config.toml
num_attention_heads = 8
num_key_value_heads = 1
head_dim = 64
vocab_size = 8192
norm_place = "pre"
attn_scale = 0.125
tie_word_embeddings = true
max_seq_len = 1024
Each number is 500 + 25 x the weight over its row's rms, rounded and kept within 0 to 999. Layers, rows and columns count from 0. Numbers have three digits each. The size before them is the row's rms in percent of the matrix's.

# layer 7 MLP up, 2048x512, rms 0.0684, rows 1276-1382, columns 384-447
093:496476537487516464467455480528544503507497461447481483515470520515490483497527552503518502511545498475488493495529526504560431486508511537493515497530569482515480518524495497506509504520512498
097:459482504510471527523509510539515517472511493502542511507504512515521481482508430489534522508493514503501498525520486482494531492483503517528554493495535521497490512504518505493532476480431496
098:516503487488527501498516482489533508504545510486512486505498494475469509500494541482512481492504462509528492527527493456467506497464472496452531465529518480488501520517468541518511553438548550
104:503480503522490486494521504501485481522495495462486428471538512515494491511505500473534504535475509519485523509467497514475505504473464489524490531456499460519538478533511486515504548510466513
096:475534485535512478474483472457509512511447458477527531528517509468493489448494498519478479486508510480469524461530530468531483473515529524528491448492545550483516501503488506486482490498453558
099:486511486529529504493492537516509458512504501475525479463509468495500482487477536524486498499495512510501493485495461504545523516517504501484499519515504526505483522475452451533459523506476472
097:500509490484529484505529524475452504503502520465498462499512469505525544532484489447490520456522507467465505525492500531494522476509510499500495493487534498463482504512488489496443490495501507
094:537496493540463507501540526479513509493477512502475500513430418427518496484490509515483538497443475476558473507504523440512568515466462518500500534507500484475516522489511502478516510527527491
092:481490489510511487527482490507511492480487524466488489552468510491520510546524518474555505437489490464528459520506502482449478501529490476513500510489523501514530521454505492508508475496457485
107:476489519466511513486496524497510505481481469463530517505504452496484507487525491469505498478524529532481494452529519502491544524493538523503431485524470485448497542452482477521504519497495454
102:448485505497529488530516482520503482486504521503531517505457488519517519494510509451533507490519505476494553500458462522516497437505514488526529467482496492511518518494486487495554496472512506
088:510455513504495493524477518509509500525475499486493512497495513500490495518521478487500499522467430504494533500444452508500472481515507511459511532514536500540467523507497499521476525501461498
102:526472462491501521514503479509510518506470459486517536506506472497460472506479472550500480471555500501530460483498514500499494490478477518535517504547477480526475514448503501496503559519519492
103:482485510488519481504456484533474471521486482525463496501465448526489498551511533524489534481479514517513506472540463488519508454453477457532499529498520469459482508507462520524519514485493517
100:564497496553527532492521519473524503522533515509450483499458524533529506482484516503495491451505484475488473451508515522496546524505539559514494477496510515478492510539540505508505505488517462
101:504478507516466476502508454508469519511507548514500489498459488499541515526480525503467521470484517486447504545511493505520485475479488510500516511505479492473490494531494491497518515515518496
098:495488515487487489528497504531494480508492479490492462481530489487514491490515476515488488495523464495505522448486500538501479499508528522467516524486501515512491464472523548501479482528489519
095:453517512543487489496505523526494513449479498464484530473477439445506479488493502499512518485509500550514507481518509496460491494488496481447472491493498513507494504509510474527491512479497502
095:509520480470526536516546499452453520480468466504488530467489491534467520469496516471522482482507527487473538518487525492501502499509557528548503490519491470515489521496553522480467495514504535
094:504496532507479517509485493480480498509514509488544498524463507474488542478494489481523480517509543474481470471547499515479507539506499517469491503487509504502473537512533481493498502529477487
091:488484503496490508461550503479510489481525509518547490477533509485518524467508488537476522518503512517503497545519485500534524479504525518494489459464511504460443500475496545547484477444499512
100:504451496474494467474497509508486506515487510474476489486516472506455495478532494499473529489494484513508454494447495444456495533471486497518517539494529509489472507510500491496504460480540497
103:515542493524505473497513499500520458538508521480514524500556525548486463479509436460523443516498457543486510501488523520491487459494485444491486478490492488531527484597493451511491470540548496
092:507477510495513495505514481444524492501489504501468519538473477477500494529543510519504505491491513513532519510542461512496514501482488488489489504475537493544522526524491467522489528516511507
100:447501482460525494508502507488552492522498467489523492480463505562534491468486483507509505472526491492552515499527506502507507499497506531499486489512516525457477484495535520514487485516497512
102:478495451507501501465500556471482473532509466509528486488483538534515515488500508525523452497502486485503473486517524496452487483523503574484490534537546467490493552514512479504497472467505507
097:432488502476472519494480494493487460489472460491535504506559533528504479538502473475495504525516520483487529477493484493534502488522497476509541518515460477473477488485510534494500498504472487
102:484523494458464504508487501499502518459493509445526494484519486500507532533553488485434462501496545527441528480507452503508490500505443491468519529540538514509514468505533481519542503512474525
108:462481535467503481487436528471509513468455527539455521508544487549473533517516516495533508491467517501514474512516481477488504476487480549500503516555500489430474476513530506484480531521547519
100:486469484483476481571538506510538462475503492507544498512477496516520494509543500501471502485500480510493507512503511530440514507482498434515507488504556530518473461476465532473523479477555521
089:506548494495483503540480462454515512511506478484492522484502497536475459522537482482543512504499535446512532481551490473483480492455542517506503478536506499523529465526467461508548482498451500
109:513491501472518473495485473478558530507549509516535531542538466537487475536500514446503505488512523516537527493568491516424481507500494507497497500482521535496511479480528503501485487533496451
099:517476500491493520490483541507464511482457516489507501520514475507477531504500457485522450495510552493490528475518442476528465483470517492514531481504501510410513487495439500499528538515486461
100:480513496451493487566496494517490508509510471513490445494482465519498498479507536528486485540491481534480481494523522531495457540521483518525497469500484496514478512522435544563510492457520493
094:485511514472528490511486483497491478495489467450460489486528505504537444555470527513501514525519495546501486493498478476518503499503527518504522488538551531543511486491529515487494477492526533
097:546488496507523513504476516473474473502526552506509529502468471516539511489487515528514460534502458467527528516481510505519465500477496496452508519509499485493518536467468527516488464534474489
099:511494570511467532552503494506475511528495536533516485455515483502525497537479484501507511504503442506463505498520505528482539471478488471493481503535523502536525493503513550463488510440475515
100:510490464546459486564496498527503454484499499501476484504534505500489492532511503494483472494536483479529471517551519478537488506522485463472465481541543515501516492494456486563476488516537501
094:521495492494486483489521468519510503501456494483505511510512536513503473481501453510461504457581462497509490526487474522502476501449508501526520468507495476488500532512476534495481458511497522
101:499515495517469482505541500491500464516490500483512538501497497456474460479545479522507554481516482522481525514503464499519522479523513536542510482501506459512462516483502485485485538519496513
100:474470504519499500497500495507487486546508536501524517508503546553457520509538506523516512559528538484528524479494520539504480508494506444457519528473499499518473500457465514526501496505499500
102:533444484518491462443481474508463455478463510488521505510490502516513500476498488508510527539501545485521491510471526535493527495544510515511525486435562484443478512519473476522520511528463508
098:455476545569490534490500528498508511532483516486522494474505443509531498489517496499490520497523475490507475507461517485514516498511482446504491506490526505535500480514508550457503470493479568
101:530459518480483494488464515442524508541456475460527516534506518500533464497528461524511518490526536519488470538504481525507516530517502485482477486489543525495538520537515500512508468502486529
091:503529511501471513493509508472514479476508464469492496458498495444525449489483488505463499496501559508471530480452476496504513447478510495536501480517534531467458451482509458511477540505521495
105:481500461499506554551491508453498469527508501522530511467475451531524461516583507457514477474528548480499511484508484546515515526527472509460477529510496491503504503513555508494485527505463480
104:494535529507489451478454460453491481497517486477517473494530487460480463522514547525478515485511521516488520487484494566533529493515513520502512504533547501514455477489502519540488449526506551
101:514503486463494513514496566505521519458463517479502488505513485501502525507520495512537517532525492516540502496463525452507502484488540495489517505499484516507454470457473504505494486510554526
091:460474480549511462485519489478502512494474553524521508494486513476512511524530482488470492475489480480442470471467457479508492468522480485527528492546532489488509572491504508453487470530543513
097:535506489524499456498560499495453505528488470523512446556537486481465460545535459528523541522517468496483524484523495527469473490529488484507505517494471472533521468518546486484446496502491442
100:492472521508489481462477499462519496521507558496453446496475485496505540456484512467512486496517532496468546496491524510515453516525487483477500524514523480531488507487502508511513530490510457
096:507514493491498519469524472493541485510555493511491463486489493504554530551505502550508521495511492526504561488516472482469451540443510501496483480464516506463515490465485507501498482535513535
104:521523529533493523534503490500495432505464529490484541480512489504501462469501487486481519520523508509528457485514509536501535498526547475476524523505496507485490489492513494486510474493494450
097:502520517489462515498534499474479515485534530491504480494472498539510516516508523471487504526532492496491481498555489541489498470463454489520470497501509476507514496511456490491480501540470524
095:477489542517490464506500520506452511487502506508480490487500519522476460479525478493507474512489523515442563497483537500501541476478496480488459485491525482480464476477490509487445504491504510
094:515529494500519500523484507498512503488457574516504505525493537499502479504469508487505568487553505489491541526521516460541489495469510483456449502511482518502556491510471454492478533486505510
097:518501502485485510491508512474514510482504491498508502492463536482557510510515464539492526503569473467514480517508466508481488528493509483484534511513526511467498487470532496528461448507520502
097:514529499504499528467513484479494501520478479534530517518506469514542456504490513521542520496513485503587523496472536525541494570469513473516501528476503505500525523514546495504494509502522512
096:516499444463506462485456516533531508492473521469513476528507483497517499461500508488522506481516499509514472473460549473494530492504496486538475468489493496535519534500497478533530515526542527
103:541469512492483530526509468462533470520516467469515535538501482513508507506470528520514506456479522524501522520513499496530478498476480465560465529481497520478447525503543436525496496492516513
106:455498538544525503498478501532467498492486496509500504541540483521552493524500485484503452544509497480476503493499508476474520511542463507506472494467538477486545505505528503492482590473511497
096:503522461511507542508469490489515505517495515494518514499461470510501488458532453493557497529503516494488529511507539506511478477474522509527485525470507446496475511517502517489536497542484552
105:548491474523520521506508493494473504491478439501523485516480475481525535506523514482454466508500473511510521494515523491475481499533513511481512495559520476496488487507504471474475511486466476
108:525478504492485493520492535499517468505493499464481509607497466462513473541539527467495449474513548508526508490462484494500469508540535449461460459505465518502495534541484521516523516496482522
099:461502502509537487533527496506506489479530513528498510511508486509521540515453500479495496475531466493527475474498491504501474484502453485523503453551502504493525479522507522482491520487457509
096:477517520490514481460475528466539501532540501496531514522504476514483479526496475533465489478504486523448479478496487517501503513525506519484524486459508524506497508501492485491557501472471450
092:510504498507499506455543502498489512499496525485509497515525510466497505509479520495544528482510468516550508527560490512502515516473510499490505470498488499490511471526510503411482490514495518
093:495472517529451518501436496502519507504531520498512435496523526499535492504506515499497512501529477520510499509501527529522448553505459514491462493488492478519503536555494479523444465528515530
109:506483495496511487519482497471496532495477520541508482436473461453508513475500483507498462477487488532491484499505518487474522511514495512517441529514498493492453501538487460428504513538510467
103:532543497486503503493467496490448512504473516534469530508506458499520526497494488472499538488481484478500534492490512503479523515495512493508484488497539508530543495509502474540461407543501509
106:512522502504476529469485518497515522506461516518511519501510487518474551521494482477500504505495481489509498522526462474493510491517499495496538510521481515464503504558492497484464521529486502
113:471467481468561525546511510479495506476538520468518490511488463504506486493518457521476529508476553488509498543476516460474469494507492514522510515446499513490513505531512489510463497460505509
096:552465495481490482462499538526528475515482535497524484528508496513475480456496508468486491481502513485549476486530455483510496497493521495534475462495502501490494519488488561496515508530475486
100:556454528494483520469495530497459503518511500486484485466496504519476494524504485516497499491479526522488521468503487490517495493516515511506496514543465521452480475488499506514509513504481551
092:539506507449493475527482523489469489473480547516485502478508472498476538491523493514487473488510526473496494523479511564491485489464438472505476531517490493500467474504479514515489461507508529
104:467457512504524465494502510498526517545503556487498460480491516493477518500482503485538554520490522517526445548523503507503520520481506515479524497486458465504502445510531516442498509511449465
095:470503499523528479469523492464503512515544482489470501497494494526502463495500525529508502543500494522520475527483522501505498462499479463505522482498506478483468502476495485494517474520499492
091:459447460486488500515474568498526540527533465458505498559509527508529499485523506516520549492451494506445520462530493533509476487461536542518474488491465472477525469459532550483468488484544502
101:477534463546461497524486490495484491513485536480451516523497480447503518526497539473539488503553497486492520524490508513530497506495494482519520474537495498490566480515479528531525542523453491
102:492491459524530526525474532476535533495521495509536471484526486526530500530500506526501499487516475499465484473525517503490493497488518464481485505492533490525505484499486490518502524530525516
093:492502571506516503509520463489486475514521472498516510498478482525502481499466494502500474521459496511524494484493475511517441486517514493503525506524524491480530498509466514526527552499494492
097:478486505473455503481457516544487484537452521492533523488481472502533504459509487470565517507490522520482550481502511490519476519427531445479475513501515468463517502492511512486505512479498455
095:495469489501470496468511526509467523511509505469517489501476480531489526489536510502520511466489457466511467498503510497489495547539492473507455545464485518519475518478528527497511520474506484
100:533522490513496531500467547480513512487486475530510527507449550473472492464486466463537522529492474484543483515493513529488506446511525505511478488504506506472508479504483508535505484500502488
096:500539504441493491536543533508511488514541484475555565483480503537473499498489494512568473493508486513524478529459503530561505440486518479530512481483512520507469528468469529508523445470461531
101:507529510483485495466505465507515506512510498558513471520536509451476504509523502513521502505492468492473487489423530531530483497469524575467478498453477526541497479516513487479481496502500488
088:524461542515513491481500454494538481521519514470525504484452517492497502470538482496497454517544524504476516531507512494498517491466499527457458466508478477471468500498523478497467493504527480
099:549470502511464530489493510489504497502502495489521504499526497477491518501475497506515474500494480523521486546458508491494490502509542464528517478479475531513517494490535551476514465523454483
107:463489483517514477502544505536487490504453486544468527513528490484487517464505450486549480454488521448521520505488458538538494461483456537511523478461542478498519482479466487519494539523519523
105:474501503496501501499504533507494487450502503515536497513540458494472527515482475491504518505523529529526459469498546465478466474493524495472476517484486494494508544524514563446495472505498476
096:472465513503483463519497454521509451493506529465494504554529536495496501553531519490502502556550510516498471503445481512495522488480540487501544497507506523495515483504513536462487509470562496
089:486477452513501506519507467500508467524497529504528466484540506496452478463560445465496493546502536506493484497457481495511507521538516522487481557482510514515497535552475516451462476511475499
108:468541474521524511483487499502529484516480489525534485530525491532514497507542542513501506538518475500528476464477546522499466487499465489488452510501491510528478548480481463551461522519546552
096:490501534478467477505498489488508534516510486544473489490529484466471463487505509529441517532489523543476524516439484529513472516492525509512522450487509514520505459518484487478516458498513492
099:493460507523436483491464518488482497490521482503436484522483507473520465490504490469516485501470467506480482532520479483496502525513473501538512461483499492513490502530473518550509513523484481
096:482500493519471466525449494473503491497517491460506509532513479490500506494518479540479512503495493472517531473536510501529478479497473513476491519494484538502505514493473478527498499473521496
098:523539532498516475528504520480565517491477503479520501484474468455530508459491473464526507479519483479507448483522474496527524452500486534542538497531497527498558527491510498474494454464479471
100:531549508545467520468549469501514518580475495527516499463515489523524506489521524486451472499489524536486504512506475478499492495503523523515547536492495522490492480484519494534491487552515487
094:487513486526501470511538522499473485475523465537485463505495453523516516512489463494493514490488497528539497508490456474500486528513505532476485534488505499507513471504508509504524507515505486
091:502513485491549546484518459459458470470528496458463495500459462473519518476488515522530547514498483512544470512529492515513525476496507472464522514518489507511525501468524478486534507518487471
095:458528521507499511471525450480447508504513520476539446521531468527489520477493488466484555520474442464507538521474478504491497484513485517496492483490570484500479492478444515539525510506527545
101:524480491508523488463491483477469483496530466536520488456511545466545528524463483509500515461511470474540486516509549481467465474485498514494468469521473524485499489527490500491508469482479543
082:489497510493532533532550543483465498507477495480518481493494504475503471484465555519522486510538486527504493509520511496467505504533500519509498526494505524507482516479546474484465522481528544
096:531496465510546503486491512524538497483508560527495493542477520510519471494514500521515511450512533511532505487483519470459477489525552478488465479523513506471523512468547463470538478493542512
096:524503502547481493458515516485500529432518470485479490539493488500496502492510510516520511473504532514522493505462548471513479481466518530519419468508524529465450518480533499495540507546476437
089:430436488501482511471473521492471522482487463508522526516498460488467504473478502478492520473468504487493471480513523524521487498475510510515514513512480516484524505521498485492537503527511515
097:479506476556504555503493485439530521504504575516502502532466452512469501506450529518530478511488487539474524543509505485456495465506494481506529506506512487559510483455556484513494513484504483
# layer 7 MLP down (transposed), 2048x512, rms 0.0664, rows 1276-1382, columns 384-447
098:495504494437467493472521488499504487488483490505549484536476497464482518504525478509454493505483486490480514482526493479503510515491478483481570539507497489517525497518462513460520506491476513
101:465529499505480445488492532532516499475497463506506524505508529492487503486533508510508513493525536521497528536498523533509481483465452475462495468508522485507514485450500495504486483517501533
099:501501506449508525507562468529553506528505455548520550464451486506514503485499547499489500488484514519537469480479507468517469499453508537489475475455508523478534489484472489509536466533477504
107:492470516470475523471488501477483481497509500479467511480518498478524508528499525543458448489491512485527521461487486561520515517492524510451493488517523500478487472523486497525516441513498563
100:524455517522474504503524539500480470502501499430585527482459496470497508508517509493472508526524482495496471532493460528451529473504423513493486497538492442534482460448513493479517474483534488
101:577512495549479523481497532452527475516486553494517455524484494520487533491462499514543467497496499498470483515503499496467451536451541512487481486487552454520492527492480446473546503503510496
097:503537499515475559486466455505491504490480514484474522480509506509506462564489464512498490455491511497518471498508499539483505490500507546478478482476483470467473467492484499491469465518501511
096:490485504476526483480477510518483500555458504516527523538492519534433482542495538460492493518516507515462485532465501479478502503546498490521541515479473481476530506487472549461491504525502522
093:456518471481503542468535532496466509520512494544506516472490488462502472478515518466448487519514478518474536511478474474484532545494481494525466501523523485493504498530500500479499490485541531
100:483488538479487544488429473497470475498491466463464481482526534487519485519477497499501527532487500511493492508504475488492484462495471497537522498465470506515504525543509490501523490528488489
104:487518481507494500504509526517538531498493492523534506496533503444461510503468531503523474534503501502474465495517470486511495485497485499558505499504477497514511538470513476505514488502504482
098:507528485505488474527452506483492473484499497533542518484511541455500513502478516477509461501501526473542505475491486537469529490508479497502447517532478466491512521472473531531469505517503467
100:514523499491542481481533500502479520471530451479520518491505522486497495518501529483463514456536517476516506491527497529492476498547457518490514479456516523501502528504519511491506484540521495
097:505493552501510493504505525502518531501497508520465496527516502517490472468536485490472489494552486491485471484503548524496501531521530536542492464487511501527501494495485476451518523491489508
105:475470536479489489521503451482547506515495498469539480524489503516478505512500528507534550534529504520477516528537534503503524493517519500515497476454510518494481509567496486517524460471538469
095:499503519494486516494505566486497486503457467539508505494487494501473487479535504492561510478500461509507490482505532482492519461462521522473520548462528506520485497476519523494502501518518488
098:551497511453526488465471483514510504488467491478493513456490541484492515489499464502524552491484532495508492518456493536493439481453467485489498516524463508471528513532482473489533536490509488
098:521490481517503524560507509471449507549508441500514513505546540548498540491473514512477505474519504526502531546507516503533534534491484521526516495484541460479497511464493503482491483527518526
097:451493511541471492467418543498563479535447509528480530500509453487574519500506491519486516456484527478556492512509500488478464479559449481480454497487445477495500493502502504470499538521571489
098:497448500494512472522490458485487527461492501547502510508549479475479525488465465490492498544479488498489472462454526458471472526501542462503512457530501480520497501485513464500461523510504506
093:532510488474504464517539489455531538530488467509510531528471503478555493500485555459481495478520490519522513436523501524534508503495476485510497517554541459515535543493475467472527536523521531
108:498531476519510471493493498501476507530480487439494523529451451504489513520464503514481547495496471532485517470482495522419534475549485503447542475468533525530504491461490504511550473488546501
104:492537558511501507511500540474507495505533519479487531517506510520487496497449472481441494478475508477511507508517502502462467471476463513474494487515477512495501494497476487491465507513491499
100:501467522483496491506530560475494497486511526514488516512522489514498507489517504505475489489500547477493507490538481507548515552469515520500480526494495520478466491497510535494497500474514470
106:531472540478538465465486502511498489512513524489484516465509452477483488482497485471513498489469537502480466519507489521494532472475496525506505558463495516508504502484504463462484556549507491
111:478505491495515476529531490475492511507495504437485549529538493490529497492483534479528461487497496507495481442529506473496499513518531494514474476556535508504540509515528488536462480484492529
095:500454483486438495449533525511491475470473511486464475493493479504522539526503490486514494501523509496489535501481519529542495513508504526531472551483539498531575481533524492521525503487491482
113:502512459524562504521519489511498496489511491517523554501490510525496473468470507515521546498490460490568498499541527469556517556481502463536487464495533488491497478490447478490495504478518475
097:494468515481486553509535527546537507510497495520438488462468473506451503521523501479472447511490495556474504463481520505501502468530488522488488480504498520521446486478528528487455521495483519
098:482558488476471526493532487488495544471445470519496543431508485450538449512500490467508505494482587495503485485488489474498509511481487514463542518503481477508519473482498483513489496522462494
091:482512517487509460488539522491461528458485538509471507489475469515484490506477503523515462496460478481489493462501448479473463472481493513504476499485510465477470498497502529527485503481500555
103:574493498542494556481509481512494473482484511452461516480459526506461497502499488482484486477483487442484485516519511513476480499510499461487531514489546531494454483445539509495445509506486504
101:491487477453517451436495508496484495470499446547505493495526492491517483490525493482487487521489529468501527470505538506535472538517450495550549479511463523486463551472470459502523514536486524
098:512504516507494504503481502521520485535533520467502506515527508477459470542484465513513523523506451465505489500489489481483470479476489481509511488450496501508488490517524469475480513443512491
096:503488497489496493509535510502525494505475537500509498514519506544542518432535520484527460528480529470485534495523522489470491495515475492547517526518485489510561470507469517466489488532481533
103:532495484474484448492480501474520497483488482483470444518535509459493484497502531525503528490524472503495507507516493447463500527503491507474485525497491490490519502554502482480516512553511524
100:483470462483536537456481474517503582456512480531490515538483458524519503500506519465478566498525512477500495466471484498503515487487521485548518504504495497507476527499557519502475509520524480
099:524501540493493511480492527471517486546526455490532505475469479490477546476504497485498515490518503503487542504445538494522476503514456528494473497474478472463497503495508564540491513456482446
097:507489521497503528480533530502556502488539492464510487467493509514468459516485539509493475490478537491519500505510484475477504501520492507497494480476495530551534485524490508482490521532511508
094:505478490489472462512495486499476525481522464493482496511499522540543507531515506503535512526436520491527524512497501477491457542471507474475532428494488546500506511489521504528493487448531496
101:537531504513531483485485454468445537498535493560536499535547492515516533475433508486482531494496543491521515489518478505510514473522515442506516491480501483504514521492493461468487551527475489
093:501506503496465524470516502466482530486473515507492496450527467487435497495480464476479481499461494488528483465463510496430506487488500469483548501538450517497515485479514471480449512523508529
095:546518452524526503532521511494523448507504510495473507502505496489508487465514479534476489501483479488507541442502488500487479495476520493506522533480503479538513517479498449519546542520501441
098:539493515520508503479486482483490464513492490489528514463497476474484476520504520500521495513463482483515465515503510511570482487485548540472529519479484459495507531460518521526502517466481527
091:486488507541513508552511491491526446532524482554539541479485523450483496484471536469519502497490475508542507512513495523476501458482480474496510526511471484461492479540478534498518502528478507
101:478504484490454526450502530482508526530518432507500468512488504483472571478467502524530511480473463550549480481500528481492519498511505473505519485509496488480490484491480499520518418479494491
103:539491522473537525495511493459485499517503487545524511530499482496491498484504505490493491526474511454523487511492515518514517497522492519502543487474501429513478557507477525485510489456491505
101:453477536465483485485485517504477497465524483464471487496499524471511527476487492468495484521514486469531504463508531500528518439489489487533467476550539451507525487496534502511528532481484529
099:515476539524540503521535463491485500491544506530538526481534488500517495470537528490476488492462473507486515531552525513476500441517514454519517540504474523488556509503480500489524494465497487
102:517431473475532503484494515532460516489521508495529473516475513495464510474511513510519506523481477474493535550523505515459496517527538499498534521538528480489492491527476512495478529501495481
100:493467525510500561505503485498503504477510492515542487465533431467511516489483507478432509532476486502486505509470475492488519498514493498541490468485491504496474486486501487462531481539495533
095:482504507501471526463506487474509501510487509498489565487477458507464496539523513463478512516508519522495418484477524492513512470552492505513494493496504488494550486518501504505519459448478489
120:490517502493522519522494472515495461492491514504501510525511497501478476424517490479477481448524491500550474504492493502517508487491498510490547520526498478513488500531480511493527531492521504
098:516505498453510512528506484541545487528499494525532521477494528498477492554501484495552478486507482482518507520538513449535501520524548533468509474498516508482513503474516489509498477473545484
095:537507475518496486494489463517507508463494508474480517466491491491488469518516498503495553484514474505507507520522509503481544505501462490537484516513553524489531506534486453520536498486516497
095:499442509508507502485529480539492463484531467543512562470496486530499512510543506524545485515503498517513523489485479524463496509512517566566510455484519491488489495493548498501449494480523486
094:504482502475476541454455481501480506508467486483500543510534449527487488467497469502444507498504471483509552490523496462461495536513483485475514502545507448511485499494516508495518520502511509
104:490436441470525471475512460523458489509457530508488489470502507473497494512566525501511511483466521471496423530535514483502471489509476503512497503496483471490487509502460520486486502525484524
101:496504505485475490494507539495488500499531508562543500468485509495490500517511480484485469528479463496526445505483501491529459495492521516505501491517505402525433490478518466431482483523494546
098:501513515494460465433512528476507524548474483477484481479467503490520519472514460530462532555489551512502460483526507504468481454514467514543461518563493494513546492474503471542522478502498523
100:519467484514483491502480516517518505496477498511468494456480518497471527519479534514524516478536522512554474536503500455540511545486491489465513483495495497456482518509489512467468469460489465
097:526520495482499462450518539520510500477470501459476499504527467535504475492478506478478552523526493492521514502505502528478508499463489481462510521540491470456479497500499462481515490477503484
102:508529507477513498487482548475481532534443489457492511500489487497540480465536503499516470507543515469518514499470467488493482529497508476486538489482501526504482523508523448496473491487505496
105:455486506494511474527524451528534521533503516526471458504549475463514506534476497488514454493487538523506497545468487481450473522532515481484465453484514480520503482516492491490486496489522506
101:443500518484487457572528534466540581479499464482529509537507536507512472529513518516524472517460493450476522457481512508442493581489508514455521463480505457523501464472482509509450474449491512
095:441468510505464528538510443511463516421440532538460511524488502506523495524491514535519476519462509467491512526486475504512490506507494500512471530527445485503497497494504467512489528508508495
106:484511491535493517496511525496540535482525474521472549461523499505543492498525450542513514489521436497496542455494508504536502514550475491496525439527555486495504518494489531522501471528504509
100:485496459488483498480475518442520524453471517494492556472463510489516461452501485487473500515477515470516501511488500486515511445487510457486507483530511510514491510497458512491482497503460514
107:527496457466495507514472451517485511517504489489482482433531511446506498485537449466521515484491484513524479514501520495490537522494523516499478437523516499461511472499531492466505511514490443
106:524490509481510505496456514489481494496494489509539523483516504470489475477462518519495476499468487484509515467466508471470512515497492510502552459476451518486490475492509505517480530492480491
102:464497508518509496491516513491470488508483496440541496513536537505512496493478459510523488534505472470486504438518469507518475459435508469502479498524479514534489476472517507524524441502543488
112:451494491477552493522466473535520539460451542493510505516516514509531512457510525485460483523531501495508513480541529532490487533548502465512512513526520558507488563470522468518465555500501515
096:489530524504504490493526479533524522447475501473456494476488472521519521479488518521541524515464545555516510536480496521510520501519503493539512513544529491470500476509512497515540492436543474
101:508510482505480537526501508509453526514493491478498481491526523507496435498463499488537485517481508524592494515529508484438487474514491508529521560514500488577562496517498529491497479519540493
091:480520530465503464497510491474505520470455506528519504512508495541507495482546452447505553535484498539491490467517525490478481499519521549535521468513499459516497507481514516530466525483521507
102:513512526554497470459523459517514504505551558533521518481453474492532515537469492498457508481484528503492520501458489493491518504479516529495497480505519522507507473508501507437446548525494461
092:503489528499460546488460472531484499494486492470515510530479475478481534522479496495481512499504526491522561488516512517504430545481532510541506509506473492493461462537530473508505476474493522
100:488453520495519473502549520543525425527518509471506530537478471488520501474501473464516485481487481475511505523534487494483494517471514464459556515521504506467525484496466520493475507485489485
100:534489494505471533526520515463482489516511471444499447520522541507465507542502497521467480543535504498514457521527471460442533511548479495500509515480502504492518521481489468510487488518521509
101:509475487504551473506483509493494511525478484461513481482499499504484494529513522493476533486495513508491504465503472489537498503530474511517518532518537533514527491487460429493463501497437503
097:494506479508516533508515507519472496492489531546534451507490476479514468482492480496544532511486503475495513566527490495472523486504509475521493525499452478481490501506524524485504505501526489
100:494486517517520541473494512462496499470537542467538499512498497530542545482476479476488510526479492509526457491450514496496565497525480524485517454525551507475513420530516535452531528515475490
095:476496498468478498497506499531525488501497479493480492532516517491470459521508510505482510510497527541520515531489468481498449493500495514541486502531505456516456442537488480503449536537524520
106:482537495523529532491489548497525500473494531522504512483487508500492472516451467472518535518535529483448497478519469493439487460530503495554493502494534478468444544524468491481497485479499462
097:513514508486462463470492523543491507485472472474481478500496515537546492482508523531472489533488568483517478455499498471528506511533490464493514556533462523511466512474478531535492500473475488
097:501451483504463483476512511464488499520523507462517506526506461552515550507501511509495491460528520509540464500543476526489511488534478439534510510508496485476464488540539521518515494536476556
094:477551501508501488484509523511492487525474477463479537515520462534494513504494523522487504474491461474477527465475505504514492531514502513497524497512514505519478499527504548512467544468555502
099:468530500481536515548494484484477491442481481553517547521450492495507525470489449523489485434561501492468485472530499522520542482465483482522483511508510517481499500451468463487491514514517476
095:539540495523476522486536490479473545479503477504535511507469501485516470538473515501474490567547469556435494517490489507483493485449449511478506496530464483487492461483504514492503500474447478
103:507527495544494498544487517501490467484461527483506480511480537514531519482501480476480522502507504524483500529507462461501514453521537499516474512511539463504516516477472484492467499509496470
096:449521517535472474487517485466500532516461492487496467480474494517485491529515535504519536499470496492465496528547522499521468458475475514481493521561517477528457455494504467555527527518486522
098:539491538497532556472504498506470503480525464506471514496528509563567519524494489490549447484518488471479454500498484521513503497480458524498496519451509525519482502529473528512570522511533513
111:501503450503536446487526515530452505541486528474539534468502522513512500482445485507473519526491466488534498511479469495519511550484482472526501508508527490504500489449493495442459510507474514
095:452549475483491543450498542475431542503498508500492518488479510495501485523519505528488456489509462465513512523491510530500552522518509494559527468501494506499493520456529522471503501492486520
100:491518493475531485525486473531543484540499487484483516585530482525542475517522517494555477547481511500521456486491475536497517567512463529502480507481491508480511501434471488458513521525485512
098:544454512482481515481547480513524513442504480535499530536483573509487501497470481514518473524511476499465463521489477506468506483517525510515501486475478532466516462490508494504486457467500482
096:478492499507487536496507434531491499521509478536497496506504540506474525516504509476499495528489530530512538519482511506517508530502503494511466569461537494518480520494466494545523521516526491
097:474503501483528477528531520493505502480465561491504474514539495506485464499512524502574496479512495471514469445497547468489495472487479477496516462542541505541480536463485501454481476496475538
101:488461483537486507519494514465494501532517465507470504473518525494487502524519467527537490489545498492501539518497497495550485534492502547502514510496520513502511452501491523462496530478446535
088:458493546519505520488487475516485492514474474481552494487502509549500486518532486473482508513526510476484498529520465495443504504481499503468519514490531470470448481523458469452501563526537530
102:479471493503499528478456469466483516495542493526470483484475499557518490486520493511513524544505459476467519469522500482471538532539514450518481468491478521542493504495510471534473512509497553
102:490490503501520498470508511524501492471504547416544484519491519505447488507554524490491517516475468531483518536505535484466519504484533507526510491468506474534494433515508479544483526530515478
093:485513511547526510480459511518533496510467514521514496507481539518504516491463525496517528474551498484481533526492484503465493466531500515482514549470548492496492485468473495466498486499523503
107:498543458516497500489528499483495487516496509529494522495552448521545479504489499500489495505505486517528518501538487509524496443507497499500492490522490484508510467487515497540495505495576516
103:533506484464506542480504478511491547521520462517498498511436488509456511455548500494475525489558503537536471499507490484552450473496525515571474529487497532501500507509478481504474487537508512
093:470573490527462513489525485459531540552470522552509473491481527501495529512486504448472487528531503523505519501514507476561569520530471467496480478508532496532504477468494480507458493487525473
098:531474489450478503484526539559427472520492493539493498479504483505474464475499484509508486494515509517517477529480528526500516491468456491492507484486525544460493519493444489508501481524489507